config.yaml
n_layer: 14
d_model: 128
n_head: 4
n_kv_head: 4
head_dim: 32
d_mlp: 320
vocab_size: 2048
activation: "swiglu"
norm: "rmsnorm"
norm_place: "pre"
norm_eps: 1e-05
positions: "rope"
rope_base: 8230.0
rope_fraction: 1.0
qk_norm: false
attn_scale: 0.177
bias: "none"
tie_embeddings: false
parallel_block: false
init: "uniform"
init_std_qkv: 0.0186
init_std_o: 0.0
init_std_up: 0.0186
init_std_down: 0.0
optimizer: "adam_atan2"
lr: 0.00121
beta1: 0.95
beta2: 0.99
weight_decay: 0.074
lr_head: 0.00962
grad_clip: 1.0
warmup_steps: 554
schedule: "wsd"
decay_fraction: 0.869
decay_shape: "pow"
final_lr_fraction: 0.05
batch_tokens: [8192, 16384, 24576]
seq_len: 1024
doc_mask: true
train_tokens: 182700000
steps: 11885
dataset: "wikipedia_en"
Each number is 500 + 40 x the weight over its row's rms, rounded and kept within 0 to 999. Layers, rows and columns count from 0. Numbers have three digits each. The size before them is the row's rms in percent of the matrix's.

# k: layer 8 attention key, 128x128, rms 0.126, rows 88-127, columns 64-127
# q: layer 8 attention query, 128x128, rms 0.126, rows 89-127, columns 64-127
# v: layer 8 attention value, 128x128, rms 0.1, rows 64-124, columns 64-127
# o: layer 8 attention output (transposed), 128x128, rms 0.0963, rows 64-123, columns 64-127
k88 090:495411498521548541513495489528458535510571563502485555438509523539431507584515554506472499488491511503501413485485492509431526521477475480540516484489537523558475534443545493460539493434472454
q89 107:529508573532502468537508453565516481476431446517523484446477554483474530534521434448507513523496535522531495515496476581542424475475543430481474499478489535521494489570561489489539575455450499
k89 104:502508533498486430483458480557513465511506465543478518550509548460384468496484484462506487479474502459488568568576560561522466474496521477418525455450466540521500426502503513491468506448463493
q90 114:490452439540466514444513507444528498564519443482502557454449490506533466522437505520482506425540438548469520500459545446454494507550495527501483454591544470536530508451499478492558517491494466
k90 106:467432545569530497510536535514458531536515512499499534533536570531399473481490644496456551454490440573508497485434509511456514559480524519517529465465526426576505562473531476497502510513546474
q91 110:524576492511511510545521538448374534530533540473484381568502467490513483406553404524531485506549571521508526514514478527511528509474453529467497531504535553542591529466541451535538498558488570
k91 111:474530465487462468498515534539510451508442483521532493528597526496479465411518465464536473539494535526478559502485511490493499481499521500504459524467435479503479483620555533466490536578478555
q92 101:497515503555470451497513478537533474560436455516522538488490494530500513490593448454457486471513498594471515520442455579506412474479527514458510516520528500562498557568552461496541591538428559
k92 100:520533505515490430516475519574494512493465494547471477499551573464416513397510600455522470514505493468490547573513587488498489479496544484433483472485477479510486551573548487510451560475483492
q93 094:511477551501506483488517466569600452487429488542520546531507546524490563548529521440464486493440494516464501468444409532573417496450533541424555503479420463518430438529540489485460524489463541
k93 095:576566525498487543504500477484537534438511516501466484444436469457520538534505537554524518507524497400519461566560516482500509493507528524455452504560541559479517509458481502509491519397456474
q94 103:487571427476541532507452500420408513544537568461464431541518461465536485422532446560533502533549467502498484479550561496440556534501454530496515505479550517514545526455499477501541440584550535
k94 091:460495436505481472503501511483511491527470527430562537516540496519563492437505493460511510493509506516502508509442469450523451488536486454546444545490482452496505490574529478503525531629557553
q95 103:550508527498477519521537561477480483484543516514514459598529519534527596501533494504476503472469478473442539479469477492547446533460493542434539542467381482477515443425479507518459437483471569
k95 100:564589531478493598508522514420545510468528461482486450513422458504549535559551491564497527486520508488540500491555482487526527521494545542500475506596499511417536484439455549483481481487532537
v64 096:515534462463470524564464471547523487487517459505506489402494506469549532468511504396434462541579468444539464548601484563481475500560462458496445499481603470527480429558601435498501519531503495
o64 092:466476475503484561441491463536504485474386503501548506595524581540462492549554501556547463502473520492474553451468538464494442503476480551501453449480506487499472529485476543487534512450569493
v65 084:492495494430518441546446504530489496514553382576488531434518488473544445474494463483536466543558444441430520570502508568489531544501495512501568478535530445523539473446522424533507477464524520
o65 084:540426510557448583474501526536533555480502504488516468574482563533460528563449588561510481465468542527490510489484550483532484501450523509577426485509502514492478432544470585542527498453527445
v66 094:517511512547512517460467543522399545519475538510491541517494463584483576420530576497579498467579455511515480597443577438482525488513542476455487488517530532474468520490493563510478480431554519
o66 092:496549570386444485521488463418463479514560510559474481543530507473526489523476529501473545511510514480460495512569467525469457571502530512481523520496461481542468489481419439452468507549459537
v67 086:439465501558559538530568501466549482518530515489517505512512475470439517492511483505567479457490418545466502458415488524480465540512462533525477510467536497457407529470565504492469543501478533
o67 102:505482540552411462470476476547507484481463475588454476501474478555475477557437493493515498515500449563476487517522482512536536446467547527435456460480492534526497470550550534535479522448476460
v68 087:520440535479586482513544506565505445506482522440460527493534493488386512495544452439533490456534514546465478525510586489467535469505502471484491510504580470485448594484512485491486522420471511
o68 091:497565501504387456505519458536498496528457493566471469522481543486519511522516502522464482517520427538467515433507484473551435526502521519507536465491474517536455473481556508440550526575524594
v69 081:522562499581549556548567529493511523504527538474561470445476495482537553483493560525458507493549447442548499511524521548463512624523497496538430538443452542497469534497555554535517562547511538
o69 100:489477534540412504469482451473525474499461423605473454508495477556518451598464464474539490486461477586475544497551548548507535444484527569415496479557509531540511453532501527505481459456471509
v70 081:540524533463498538600546511512562547482539495533521458447563524455498533505470536536444488561601395424518440514620478504494492529445539502515377541483503463443484489502534494532536514564546500
o70 090:450454496526437508402437454487506508496374488496481512505486501515501517548498497523560483487497499517448544471513572495447532540473476557427521447478557496560531489498535545456501474465483504
v71 076:518518536508453540544508542547564526514465472469512384433472576509526497513460534492459505487482425483557477455600515498529493500559509534512437480471493459527511491554531482514474516553534455
o71 088:495513526494543504508496466509492484478421501504493466561518541480509533482519458514505479514524537449441515449507517472425511519436460464509497514475532528507582514439538456459497456440520553
v72 071:520458491465467476532481544551492532518515424564496416518511484578462461571516510569496502484466439563470478448531500408495563494555489493485536560517565439476506503488470457554479475460562484
o72 069:528517499534504540519476484488503514473385585453540502524562558422594539462492479518477509527539476535504473486490548480517495509426553502482513455474471474531516473409578543463521486540526522
v73 097:502548483489461542499482540492442553481539505414521509503481486455551547490442513515480530541530553409518546564534462513518481491452522497502459545507413542592548487518461523483618519589541493
o73 100:473467484472533516447476521439534511547534486460514572440492417515500430522532523418543530454414542493543513507464493458456524523535453484490511492577548486449515494521446497469492435480490514
v74 094:523481551474447535461507569468482527469524517480466475536489526520482542505474459496461516456498491412427497489529447573516418467410517492479534494487473420407548502474524469491575490522532478
o74 102:447519423459514417485508504487574541488527531419540522464545468445534509517535496457510549476488498542529437518489405415515503488537478498565509502489537488492531501451467483491473509506508444
v75 103:501556514539488515509532489516442542478550473491512555536578442558525568439528517577536532518494501537547509531477467456464472463420418506452479522496453493395483481514445548477495455468584512
o75 097:516416434448533438496440476377552509542543553467507550427541462445512451453509530426462526532531488488505470465437493486456511507515542512480543472461496518504433482462453502463457531581429510
v76 083:544585560575554578534615501466525484503534598484514473479459502537505538449469543538396449543484486442567432512523487464502542560470519504551388551437467520496451506516544547500504566520469519
o76 095:488493527496417482455442445480496490468452435573499489489494457507521497572522436493541509508528458559501560506555571558475503440503533584400534489542531510526532481514500480489512467512469515
v77 091:488504546527435524408464505449455504458497579511457475501468535561473473469476554447478424539464505474493464544429434526495498483456479542517470476490506473519554472475541472426488485540459486
o77 095:490500493422519472527496500541506518435536467471529552518527470470503525488524476485538571491496523447524455573531443481485443456516509499526487539487522467497551508512451444583470507465464415
v78 078:592582541558446446423447480533464503482477513467490476531411493571491471499531551478479518498414570479561473552491488534509502492461525472498522467538527538522559527470471467468458520500520478
o78 091:491475426446611479514575523472517484513568503503565485519524502429542516434548458486452553502522535460502451488489453467496494442534496427549548560487489493498534513461514426529556494557466527
v79 085:468505545517532395490531471486629444493485521531474455480513483399446495466527462431511489479473427542432526438470519496505494513492498536516509480467561461492550534467497522552422513484454529
o79 092:515471508524421506503515531557543544441475436607429451505476532518523485530449479573486480506561467545466476525570455542585489485491530543530486498535488503497510517572587505543513534465534467
v80 081:555528502428474510444521548485523518468506567466476475492417514461467543470466438481416489485501563442432505544579470516538479462484465457497462548510516443515570465474470447513538513549472511
o80 090:464523464436398506494497500482565535451517495496509532496550481444562486556576461475550507470496497551564495500502494469520453510537508577538546469509477447496505529490481479486550486491566511
v81 105:465517456538494573501539536495466525489462491519528467485509478496548542493512440596476572443514514551571516459483539513528464501601481523498471478479487535464528468548479517530472474461587483
o81 106:559554502516517473536485490470487467493499541508443494522567525510501473517508497442501518499517446480454485473522503536461544518480507481521550494426474523490464577448486497441469517506535528
v82 080:468499463488461549507467529493507515528498580471486533472512542478547540490444511477400580448571467487589553543540519548487468496492476509439515483527472523526518547542460558443548514553506486
o82 086:474500478522642469527508495455503483514536448509505483492501446556436469482510530439500544518425514463465474498543418462491525519526481451533496512561539484461502528459477451531458455452529496
v83 088:513487483426510506443527566555464531495433550492486481517504494502474521504524451450462528460543601523461538513527553537475534487537498478513519523494536438497580551515432516500497484495484520
o83 101:500567470458425479542519472481542481492545489491475488487543545445563470547542508481481504468474462512531525456541498510559409556541509546575582473523454483518468512451476500452522518520562548
v84 082:489525457489422509467445463494467450466442434523540456518531497550584484486522467613446508517503518512514496425500481428554486468512498493510568528478483466485471488543519393546516509518500480
o84 081:521505501514558517482517590470445484522483532418583567502542483417554535530507515446557500506487571473542486538500546525411490502483500508459489434475494508490548494481449576476476455516515505
v85 088:510435470422490493516479516539508509475480382537483489518476459505457444562523434499545438522515514524438469461537475502515529461554468496532538562546588459511503436494512412554456446489489501
o85 086:513511479491403567482476491576503509474437570440540518503533602438523536499520508555516502456513477521567516478437556483542441538460524518497474443416440466524460502501547565473552517487559514
v86 071:506511520484506469497579515487556504482472562548486481499515492492446547484559474477497473483554467480430498468518505519464496498503494530521448532437580414437519522467538510530476477481442533
o86 091:473493505493349488501481449493566514445464456559462463485522524476544472568482485512524510476507430554495500520560489537564468509517536592487524457513483504520481499531511531486481557478523473
v87 077:495481479443467485482445437526557477487510444514478484497477528515518441528490461481443462510448543559505436512562460471555507441529464473502540490548593464527514434553506408512472478490470471
o87 087:518513472497576527526510544566444509483452568431563539518502559465489557424571488557483495525555520451541500487436523472487470505475489466538486514438496456473500540453540470492565495512564512
v88 095:528415505551534503558477524493448554529469444512528512511488517518470498557507514551590514467492404533531535437477522551433502500498420561490602479537414522443462514428488545492513497467550480
o88 099:506493481508544495515526478501508478522571541464471425541524508547444521456410539445466471521481542479515454455470473463481528524457508427509447505442496502556474434435520542558442479513429539
v89 079:456488478521410451438426486454488518512480544575470457454514555479538522491481557467494517514498475502495546496459488459482441453489494541452507453477456450529593461493516552500561479535478481
o89 093:491493499443583532561518540459486545487569475458496505490515494508502484467490536471503505489489567420496455581538406523487472533511472499569442548559522495428531528508431494523434491456506420
v90 098:509504457471489568449425569491487468507514530475525528532511540510511504476467491398447536433493526460495490522525522543510499537551510347488584480515512504450458567588551431480489535508541506
o90 096:480585496554573436525603514541527442533526525528573507522517486514535518594522472503508540516439509579538553445489522475526490440499485543536478491527458485558496492422464500488542467497526480
v91 086:530542505468516505445496501497406475489527581437502588561530458554480499470502520455470480550497645441449494587460454443472537500423555427538461558483483484534504554499491511472544508518456538
o91 095:464498497475444490469505502472535496520530466497534562419493438449569472555546492480507555466469462559566554519499556521531439482555523555468555491566501492497473484524427506491542527558480497
v92 082:543577447517520404471443389563466475468440484459501467471476431487500454458525528467517533525458586549536504440513451497496498481428446492485486509492485475539538436468501524460484541564468504
o92 079:511426439434516589490515524482550495498575501519602538567527492481518482452563488455496497505512559476476501499480517536425465484533504451414501465541453539472544515561507540596490492539478541
v93 099:516505493522493589487495530470475544511473513482499554499416516569541532494495529521488438448552422471524483528489530563516522521556490527503462505537537519503509499429572476534485491444539503
o93 094:465530548460489532528459505503477503398486484538460408582579493523464500541509480528492506517480511537511468476565495444540466521484526542492509536425493395556478492507464454495477517470501542
v94 091:523533500583504548540506530504483523502469463417563463487493470499611526508483531565496550486439511504563515406467488454514457490570485487500508501450410483518519464598496519557504526489596476
o94 093:499530515463537505507520541440488475505531547500466500535567497495527476521503433425485469520532575496509528459491549520420538502432483488484490530503488552481524517445458501433438467541488559
v95 087:582514459477433497458422501522418524431495469428500528477492482519555498489522493475535527514500562458457500546467506454480491443505465424519597532498490475510523490535481504479578496532472479
o95 099:469532456444527492512552535426491460554555564470565494481506537459524492477555547439463561492466532444599500504442454499477441492538456518534476501537506489469489479437431503471494494569479524
q96 092:552500553573493480480476465432487532570485530492484522511530504451429497502379476523436573537473584490535528432474482444527576472485534577488499527574443515539523473482422504448460434546560494
k96 084:505488527575531513454471547486510523544489536495522507519489491445507490519488474477472473505565486499541504490447520447494497499505505547549460480534471523558511500514551530388440443455529469
q97 087:545516475554518489550537520525540478512511533474479439499489471439437475516525553485441555550488523563518507542498438482492514526549508561492470545517544513533511537499525495453532496474489498
k97 083:480509490540504535490513562521490411502591503453509418556485487511461528582527484557486365461555519418531541455459542476484467543587528507504443511440502476532556471430520476485501492528560492
q98 091:546550468463453506539471428510587429489541583487511561574545472546461518480493543512547508491499475557489556525512435522540456495525434497512511477404506492530460475529569469533516526563508484
k98 105:484540508432554533556512431565511539460490500467566450519496513515433536500523532436506588486480519526457448440573536537534535473500513494529495514534590438503458549518400431513559499513423518
q99 112:504433501486459476500486550461483433463477457534566555445495446529529504447457551481515539535503538454478528521548496509499515456443580535502466557512491501513467509562440487525492480554476491
k99 100:448422569467548451546478488506457530517517459469526588514507475513481495499490505448556474487450499489429580512486513474468519498537534500491474392363482519534448560560542497514527517471447473
q100 126:506533529502496556471506545471436500489444520515517516428508459502530468572513500561491534520526555411528419494469550405451479446499569547454475616614526431455512516443483496507479526484495515
k100 130:563514521516408491513473536466536451511516542624498538431531509499542455484469477527540440526501542486523535529483516453466505481507488502548511511445430510444507510486499495490451522533583455
q101 112:499437525490600471538475491480476524490445569501533507408451512503511447515507510407484530541550577414526450538589481530502498494437507518470463554523483529431474500528503556564539467527475461
k101 102:559536437514491502471583495516391434485518461536524431542488492513483528472462490523536549448471538466507501512525485564553516450566491526464515539512474479515552460440554400472484481531517537
q102 102:541530471549492487525465480535447532503533593478482531487473476464446503449593482497550585584498487542503460506475517484455530500584446508466499470401556497479481454469548536502529559459426548
k102 110:472431487550530381504465493486535529565470597539469510451538524543586496497508479494401538553506523495497468490533491481450502546453494494519543489479471557450441485534453464531412514531483484
q103 103:454490489492519537479505582483493459474505451509558511449520451479547462541445504550517526504499518524471482483519533494452535465511422463490479557571499438479477552436466499526493477561528471
k103 098:479561541475508516482471500458432499475528517534512429426579452441478466543473485547501516495562513494484500441537474468537561505550405438521472541545480467420505547498556485501562410505579460
q104 098:526414472429550481487482462451453487514509464537550414455448540539534456563475474506534523506490470443482499483543503471483535498483521529540483479516578529521511483472436466545478562481431558
k104 119:572482480534578502516556470485429615509531527478510497507365455536537551544490518498507584470513510476585466464545521514500516463496465588423458512551507496544559423466489481494517469492483588
q105 138:525539527522431498477508448621521490512523451494422513578501549440493559486559502517525447458528474511508521476443461485512461532557515486543485407409532510505520425558580483491493474439481515
k105 133:561455460573531516507469499495553467516473502526481480455542523547578492486508496501380500557470531537567411513577505515591487547401497535518549492536464542413433515460407460545478528537463455
q106 121:540459479518490525527486560416530496482509538506542536442518453564481464504406492498466547545440559417487526548511510547508513458477542468523519579548483577499487509425448526538513499540500440
k106 123:459518510394471454530475429495438552507450487538533410488495525467472482475475529505592526441528468469410539558487478479433487440528483426514482500451533507532492551582518510520481511480535538
q107 127:469470481469566551502465448429461529537463549516557484438487496530470531454518441449446548543490550460453543522543505524440450439420516501445475555549481497516436563445475479433473503532417595
k107 117:596494410539561501532501481484438599505528523482511459435431413510499491523474513522502570498522480495541452462600547549495528445550432573477517517619531545548549451462459520487541448519460526
q108 111:481532592467501518443483455513429526498476513511451484590467554467470515505553483518460468526522514525506485426486514415476465531458488554435451458475502462518546493500483479422472460488424609
k108 112:488492519550533504486555532541558452504566532459501562573472546485535497526535455523426418549517555482583472474526505473541550611476536542492494488457473431471554450476520501514512507462486458
q109 091:535504511532491441483532519552529432484494443455510554533569478393572502468494500518566508418500420463475503561477539533496523509555495498545520513544498493475551516518528520547521473396549451
k109 093:453480524490448455525522500512526460505452425521485486519524574526535509452505514494473511484461528492418512544418405459479413538420602499461452431456542457461472512532562463526491535502532484
q110 104:546484399556494511514483539503524484543515538491533542450522484517532478473446454484509531534468509526479466572475494573540496477494465427530560524579456555488453531508554511555517502498540382
k110 111:543499470492507512511472497432449593465454475504499474440507436501445475550490534499591577429520427484452544481499563536467495428571474487522502554617513562533490543473446536450531482553461517
q111 100:457474490478596496492462484444498559611499610542534440496458487578464502532520507507413500535506511525545529482574461442497509489454445504459523455497524483483485511444453479460481540589462512
k111 095:568462450568596555480474527466475560499564569453504492483438420505449521549472502506492500485518479532528490419562555494519569486520461540530548534567450522510505547443420512499523479528466501
q112 077:511447598468451481475480466444446518512437444469466515487468523532486536458517533531500526500524523460502492465499526538393451495399448514408571505498429553498518484542477532467507448513501599
k112 073:468506557497420485538514465584560423437459441516462516508568564503509544459567528514455498537467522487455476605448473519500442503431614494470480412473581437496488507533591513519495530482506470
q113 097:485511510474466472486556497533592430469496492432497551485529503473556496500521489514505460437556478476541483404500469509545526509558544525571530511490461478512475496542561526565435473452564403
k113 115:501477496385431458540471438511483466479420491568481483465557536524537497446531528494544580459479595468468550559468518505474440455492534466513485532553557540479455509542507490465482523485493489
q114 086:498467442500584529514478508476456532522536539581521418503468476520525481496423483550490504534485476533484476597530512503494519497508444510464477502489581548461526467426476426513501539510437547
k114 114:505491556616553588452505541461525528533581494442537473561418492474459517532433465495481407561493430534513466437525501503550521500504485516531566439447464480519492507439486505515511517523487539
q115 080:523462606462451491470467482463424540525461416469454494515427522487494512462534517527510509540540523480498506478506547520397447511418437511408564496490450535512555467529499523476516440526491601
k115 078:477520514494447464543516475537546430456454448549439498504541554518524563463570527508459467560474563502477483582468462510511441515417557509484484445495576497482486490509544497507479524508526474
q116 088:495542578508485541454527483515413565465495523533483490553485480483447520526563562494539483488518488498526463470508528431524486451441492514445550473469475538512502527532486551486499527480504625
k116 091:478493508502474463464526478578495482501520551519485528549517497492541535446575515551473521450510520425491498571470431506459508496495597508421482472391545468543537501540580501466482512455550500
q117 094:462528623433468520506455491493434544551545503492494466524459491461534474520576522493502462482527475485512462395530506405436486539528439526454509464424505447521532500502458480445521457497520556
k117 096:425535524455511424551500456588509454505486543538510495482529502500554481449545513526431490535504549486498461590524452462442496555414522490442503461430506499519529565548501490534465522460547469
q118 083:560464596473447510476479490429433553491460465457472505508476496519487497472510510516539522558494510481457488506497563529401440492407478489443578535522441563513546462528509553502557458514470601
k118 074:464502486500443457573489488556514454442462456519459563460535490496514531451567543517478578472489537498450507642469486526462439509440563525444487465518598503525507496510527508482510525494543454
q119 102:517558498544472555497520514564509443466465510520474481571489463443513496446582432487462412505471533548451554502448567559523501458484526492498519511543502520457482489579614552559522488525469516
k119 096:429531519460446464492584549475452452488511410474470602497556507498499426553532471475482560424527509460486550474416479542455505530497586545510411448521487460451527513444525485518502499530494509
q120 110:603564521500493551558481538481439522481517518522459480516468482487514484423553421519485448529486533503456523490479572599494495518477548530489518557549540539450502453535560583533559475558431548
k120 100:511532489460472481537534521496472549468514411505400489489574521497508466545493485443442481462545537503480503435536485529482488508468563577514424443556510442451542528446481545536532491556434533
q121 115:535522523416442490546441536476446508495516444485493473456487514503526475474537474491484448517464533476412524531560537485435448519435483534495498563543465536462521463502466542521587490553519546
k121 117:485547466481461436589498509506494553462451441452463494471537542475525401553577479467484485529484478540458542467515481531459475546460471509524467446514524476508535550506526503535549494545459467
q122 104:464512474527471478481522458557551514445435494487497530509573535531431540572531534480537548505461537484510519546498451454560462506487541444489451527524464479504451528551476505452536578486500552
k122 103:548536517493480499439529519564495524496523503443531531535486461456451507527502513565548567448492447436454535534515493511510557472629526476480480541425518455525533472515561429450563492470514497
q123 104:577420450501494460513527493428524527462451451466453487475525578466514486522435485532512561519450551431412468595540482511431461489462543458594524546520476532544528469511519484511498459487465462
k123 103:540430485530505578587451528480504512470491393488525531460563437447505538592508507540452550469508442502470533512502497561527461489463552491539516524651516524493466542491486568491534511506476470
q124 091:495435448465445457539520486536543506518488396481486545427552588526520511505423489527533543509487518448485542552562492547499461524487523481476464540516461520486524431471472471510569523475513483
k124 093:571520489468475567539439479489511521430471419468485428514511519477476537573496506474550453532501493518439563491526519552580465472546477443596506511581540529458442472483506475448565493492452485
q125 105:473455490519468468477521479498545530465425453473505568461565551526469558564479536483556568514469504450501493543497457493514441493469523428480489526532461514510464509541448483462507560464531524
k125 103:581500475467465546490483489546517535462484476478533510548524480484432558499525533563543580417504463453440534568489538521552501443595490463497518545502561487535481462534542464409561497474506480
q126 112:570487460584556489484535477492560473427452542529443469542484472448479521464500475508507515485466562544470497563452486576515504483538584450608511504479511530550465509519575537489464486494450447
k126 118:555459527567515579477523591434472476526570460500499572481512412461463542558492488524498537473511479492518479457461499520506525504511611561520472552539458506495524523471479599516507484522499530
q127 100:476472510457555456465499536439476491539510499508496466466439510481560492511494534549466454501589477464527461448543490527444540502538432548529534460458533451523543510465514434520405439514508425
k127 102:473448557500532514538467431472531452527479498555501498494508531546557530455501511489435483521513556519581447497487509536526461532397449485503550442570515536455439458495497506490426518424476525
v96 090:530496527528452485527421460542565489483510465476511512482526503491487481523451468534454552567486519508427416486453466424550472572420538450506581449531475524490463521503446505504524505524555466
o96 082:448504464555486492467567550453497438507446601539568488531452463525474491499554486419554510547515472507510522481565494570526490477536528459457445479475517501473516461507486518499471519536501465
v97 087:415530537500600500524538482522412459614523530465498513524533508480519513514523516530473516479548510450574599498569478538460490505569513513532441528480443514522541558472568432496495473526566517
o97 080:549520494495476482543492523487477526468537427463477547437520472503497507445446520589517453478561564460467441490478534506503477481536416590559493491481555497512521456482439573575512526550515507
v98 083:535555470507460478499536470452467544498541439455478463522533529461495538464519542519495442547545536450513427526553554599525490505539518520467462530476489478480558454503493480566537462509504491
o98 072:466481475492551449554519565465450440471519477521540502436467452550421496476449504533493550482526497508608488454449444511529494472500484515598517545508483504509487565531461535522476463482552558
v99 089:508462409546516445473489477473563534546494509568498515488488484540527467580500480563510513483524562483531524419477478473479490485558479523549407550537535516471452509505543509453502469512468515
o99 080:535457546508469521507454628514510486487502515440513532499573538490562502469500460445512453509403488535500502522481530494457511484494458521451610447455481538484454507497489518522517543480512516
v100 089:467573457513529475468495518473429528599545586557496475507514521494556521451511494441470538532543473479486532505495485446452493465597495527500519480448477504589511517473537464490508515471478566
o100 081:551485546453505534487479435527496550493469440483430483524518563466543521508465498555483439422480471505477539515518561535478484460476488538507551467520531532449534528509499509518472436538529449
v101 085:498504541468517482528564451562526509567477471531528546559527448537441479533462461442523477476474509526466542492568533545585508505450447517524501541495478504469455535574455547508452557483532512
o101 081:486452512428520502456549510374438474462490558498450477456551478488503529444521524545464425550471492422456495535451522488450533487511512414463509508476472491532482505567544505481512527529483523
v102 088:416485503529551486430507514505509588545518504555502514504548491497488478492495510497530547441512475505554553462567481537508512515537553585520500526506542403450431527488501530509487536456575509
o102 072:533529456479537559509513564491500471444529617386592523449498467479549433473545460562488456491477502465506416573535501463446471478458463498462545442499494579478527507488472467516566490458469476
v103 107:491431565461573527546427424536531493519489492455527493493540470515447477548453533512470459478422474521522444490539528552577526504429497525508559496480423549485440539568479542523456502482503471
o103 108:532506509528437544526578545392522455469507508555509506503480459549513510477542500519502542576484521449527481539484494547478504485470519472413498541567470474521522440476493542562527560558439506
v104 089:436529564468505491481506523495439474527499494492493457524473532494517472435509527451479488501464424501457529463532504476488532493515483534475560440419452451448566433553508450528470467555529485
o104 071:493509518503611457522508453530483513486509454529470498497491477506514507536460446580356554457579579492529493529504490537517494467512565484477495506620470466541528467476534480533556484494447528
v105 103:434445487493532503524562483491513480554509496533517495532460511531569464504511488565448463508566521504598491494558539502451543514592430584556454543453503445530562461522482407509399495511547517
o105 096:559485453507427469510519588510480512513528438453486578443540506507533483507434543460513532496453542459458524453436496501562469501438544458448590499538455610516499433486504554557550508512463486
v106 077:500530477504495522470498529423567554553545498533484553541526560505549437541497447464573506513521477501499408487489509417463501529575441500467542497492527471507468581437495526478453571458509508
o106 063:495461476513498558457512477562508519472474587481567440476497505458541490485504515468518424501422492558522572539506556517472496495427488540477559478476475596478481502516563437531473455513481510
v107 089:583528548542432538478437488510508513456513542518493570413504435492464512506478511474551523486493463531439512453437480402549481472466452438504530520537458559460471501460495595445560510534545485
o107 078:468542485521535478461488533504525466471473503528459429587469534496525548461522442500468484567505517515536503522562485532459506520560471499458455470471536418489442545495516413481502500470512553
v108 088:536566553565438490492488436497491532503538512511499507448509460438497512484514500536483469593602489474507479440527517420436486521632473496493495537474453562532509484466547565500587491578576488
o108 077:453517396469500471553476616468486480468513526486447465540437545554502505438489517515530516437484510537529515491476467576600433449504522466561436467482526464455506521524468464550488511491559554
v109 083:543502552608427616511561531491439503519497519442522537496481483518492486492510578458596475459471502478511498517396500511490501490507543490554582525500516477502480547485580493474450548526658505
o109 067:445510524421549485534438470509488553465497473532508518483498499467509517502489547561467581520529561486496556463534475463529501478513484603545425482543468471568514461506515439561529483421344507
v110 093:468494466520466548426569526470476564527494480476507518539480494511462515555473518492618493448524488453500578532516528539502511435573479464523454630514500449507489485490540541469513515526594493
o110 084:513553566461507502524457538519459491433532496489474463448498462471545499417462466589448526497484566454509484493528435446454518521490446586568509458466501503519424484511473417522515473415431582
v111 081:538434494560538439513485491543506549426538471529510509476456488500467553510494496458526511556490430487431446501523470429425509503440553466495546467542495467582493412518439535495544493508523492
o111 068:507512512471462551451519446438479519501453628454475511617472547470518447500524508535519547490443513523502537507470528551529465454542501471428462497499502536429475513491525497494452501463478467
v112 083:538480450492410494535447477460549502441434504535500478494485510568522483485555505575467510511489562498454519538425460486481460494462442428528517476553525502386481441488562452469471472567534446
o112 083:450545510539542470502462517613492499493478462519537527528476519493491533556534465382523531487517488551525522448547485446589546535535551471501498493482555464529482523503502533491539542477454536
v113 093:516576501422394471514488518476519507446490459475519468517534494513513473485496463520453501596458455488435496502478486473542459475477407448494515463467410557475540479521508493486542483509454469
o113 081:467498536551570466477534476519498451537463507634435445521540532519479556545476487474436501481537508520506497462551495511559515508532520467559508481501546432518460501497526474489471488567511589
v114 100:459479471563546441476554470462475561580500513526526535456455481527526450554532427545444479557555483439545504441526486455498478498564497580524438449456441473539540459483497500493514479478499524
o114 096:535502549504483507459476579525554492495514464467473558530604526473541499504437549481477527435452500550467520489456557523523433484426491522498598514529520544465485441485531513545488511569522454
v115 094:503516456524406477473515507478576529460469472512508507486469515555525466499534477621481519557590557469473494511453461493484491520546488477543497518548540484437465426452573472495488523552599446
o115 092:476511458498548482494470557584472484492538526488531498492480495453510490522513482391546547454485483554515510444537461434600503523517550492562527469469547528499524484506477490507514516478473524
v116 074:451512520484634493502502486525440472564515520506495467547529494450455521532455447464484476500470449535547498465589519466510518505516505522514519499474454525587545495555467475512466481462457536
o116 066:563451530477442516485603473441496511537523514531385514457524505526512502463479491551507459501502496458464501547421540543483510452500497515387511527487466509495534471501486548510492509558526513
v117 079:503424528422485556499494490535528474529432495490525538493538427532504479515479463539526497471528518556497532537483517588563514445482474477563452565524517516431408490552515532477470529479471498
o117 070:546545505494479502458491558500523498448505473524417539515527500477505516491544506478528468502415466415439498508516485436487546561495521474464578488511499499525499481528486508501536544507469518
v118 094:567506543544415543514477503417521521438488475476497542508488465527465466510477522494594461528494483488461445516405518518507487475534476452478529432504488507511433541467602536479584523465497449
o118 084:437514508508546510470470524562559527511466541550489492485512497481488531517518579528500585492452469581553544504521489500530465516460520574555437517479517471488514505489534439525459484493421589
v119 095:502518449433406487503471514501518465487442515536515502467506480547499522438528502552469526525519519519421589576432490511468466464496483430522494542534532514435474503522557446488511491573559471
o119 097:468563496522570466489457487574468534458481468519471501531503544481508524562552481448527509460509504496488495440552465452569542538565529482543497475483587463495493517498493525448501494489486516
v120 095:487541449378447464464437475480489475529520504526517473463530477542517516455467446540447523573516508456425529513512470455513476493504491478462462499445424538534497453526514533506590450456384490
o120 082:523514530556522510528530532487555492546437476544396482548534548521523517529500528475464456456463440563464499493488484519524518496517529481569541481534546486439527493509490515503443494577597512
v121 086:487439514479532427581483441569584448526435458520532499448517502549488446524479459583487499517506533522470481499502465522535466536428543508555535433496456549454398578513544504521484494506524488
o121 076:487497515520474519466510524447520476486472542516498558531540502508502521541583557408536497504437459493467497495459551512562472505529537410451528498513537467495553440516492576509486605590474446
v122 076:547473467590468509529490516492545506405457512499483508482419493510525438509552532534511503514464537473523459532361445525497501495489556464500521410563549500486500500452576492498504489520480475
o122 067:447510547508487519491430492507560498526509523495588519495522548492449524573537498422534568489508469611539502427505505449543458507443522548513446541508501482521556473493563531475504536461465456
v123 079:536531506491535507528519496532415502626505523513519509523519459488514547465489487432463532507525484468490611530542508466481495508502480506510536479476477525523527527488464486503550530488478560
o123 075:488499550454522481436490438462477534478444443502419495529522568472502563493470510545463416450528472468430502501523591521449484454531475486484466497483549465526507525555540562455480444559542453
v124 084:496498461541497526536555434542459547505539576539490540459448464483478513542524503479484473469482441514591571478526523451404504478606440561550525513467514475586544527505490484471430480490600540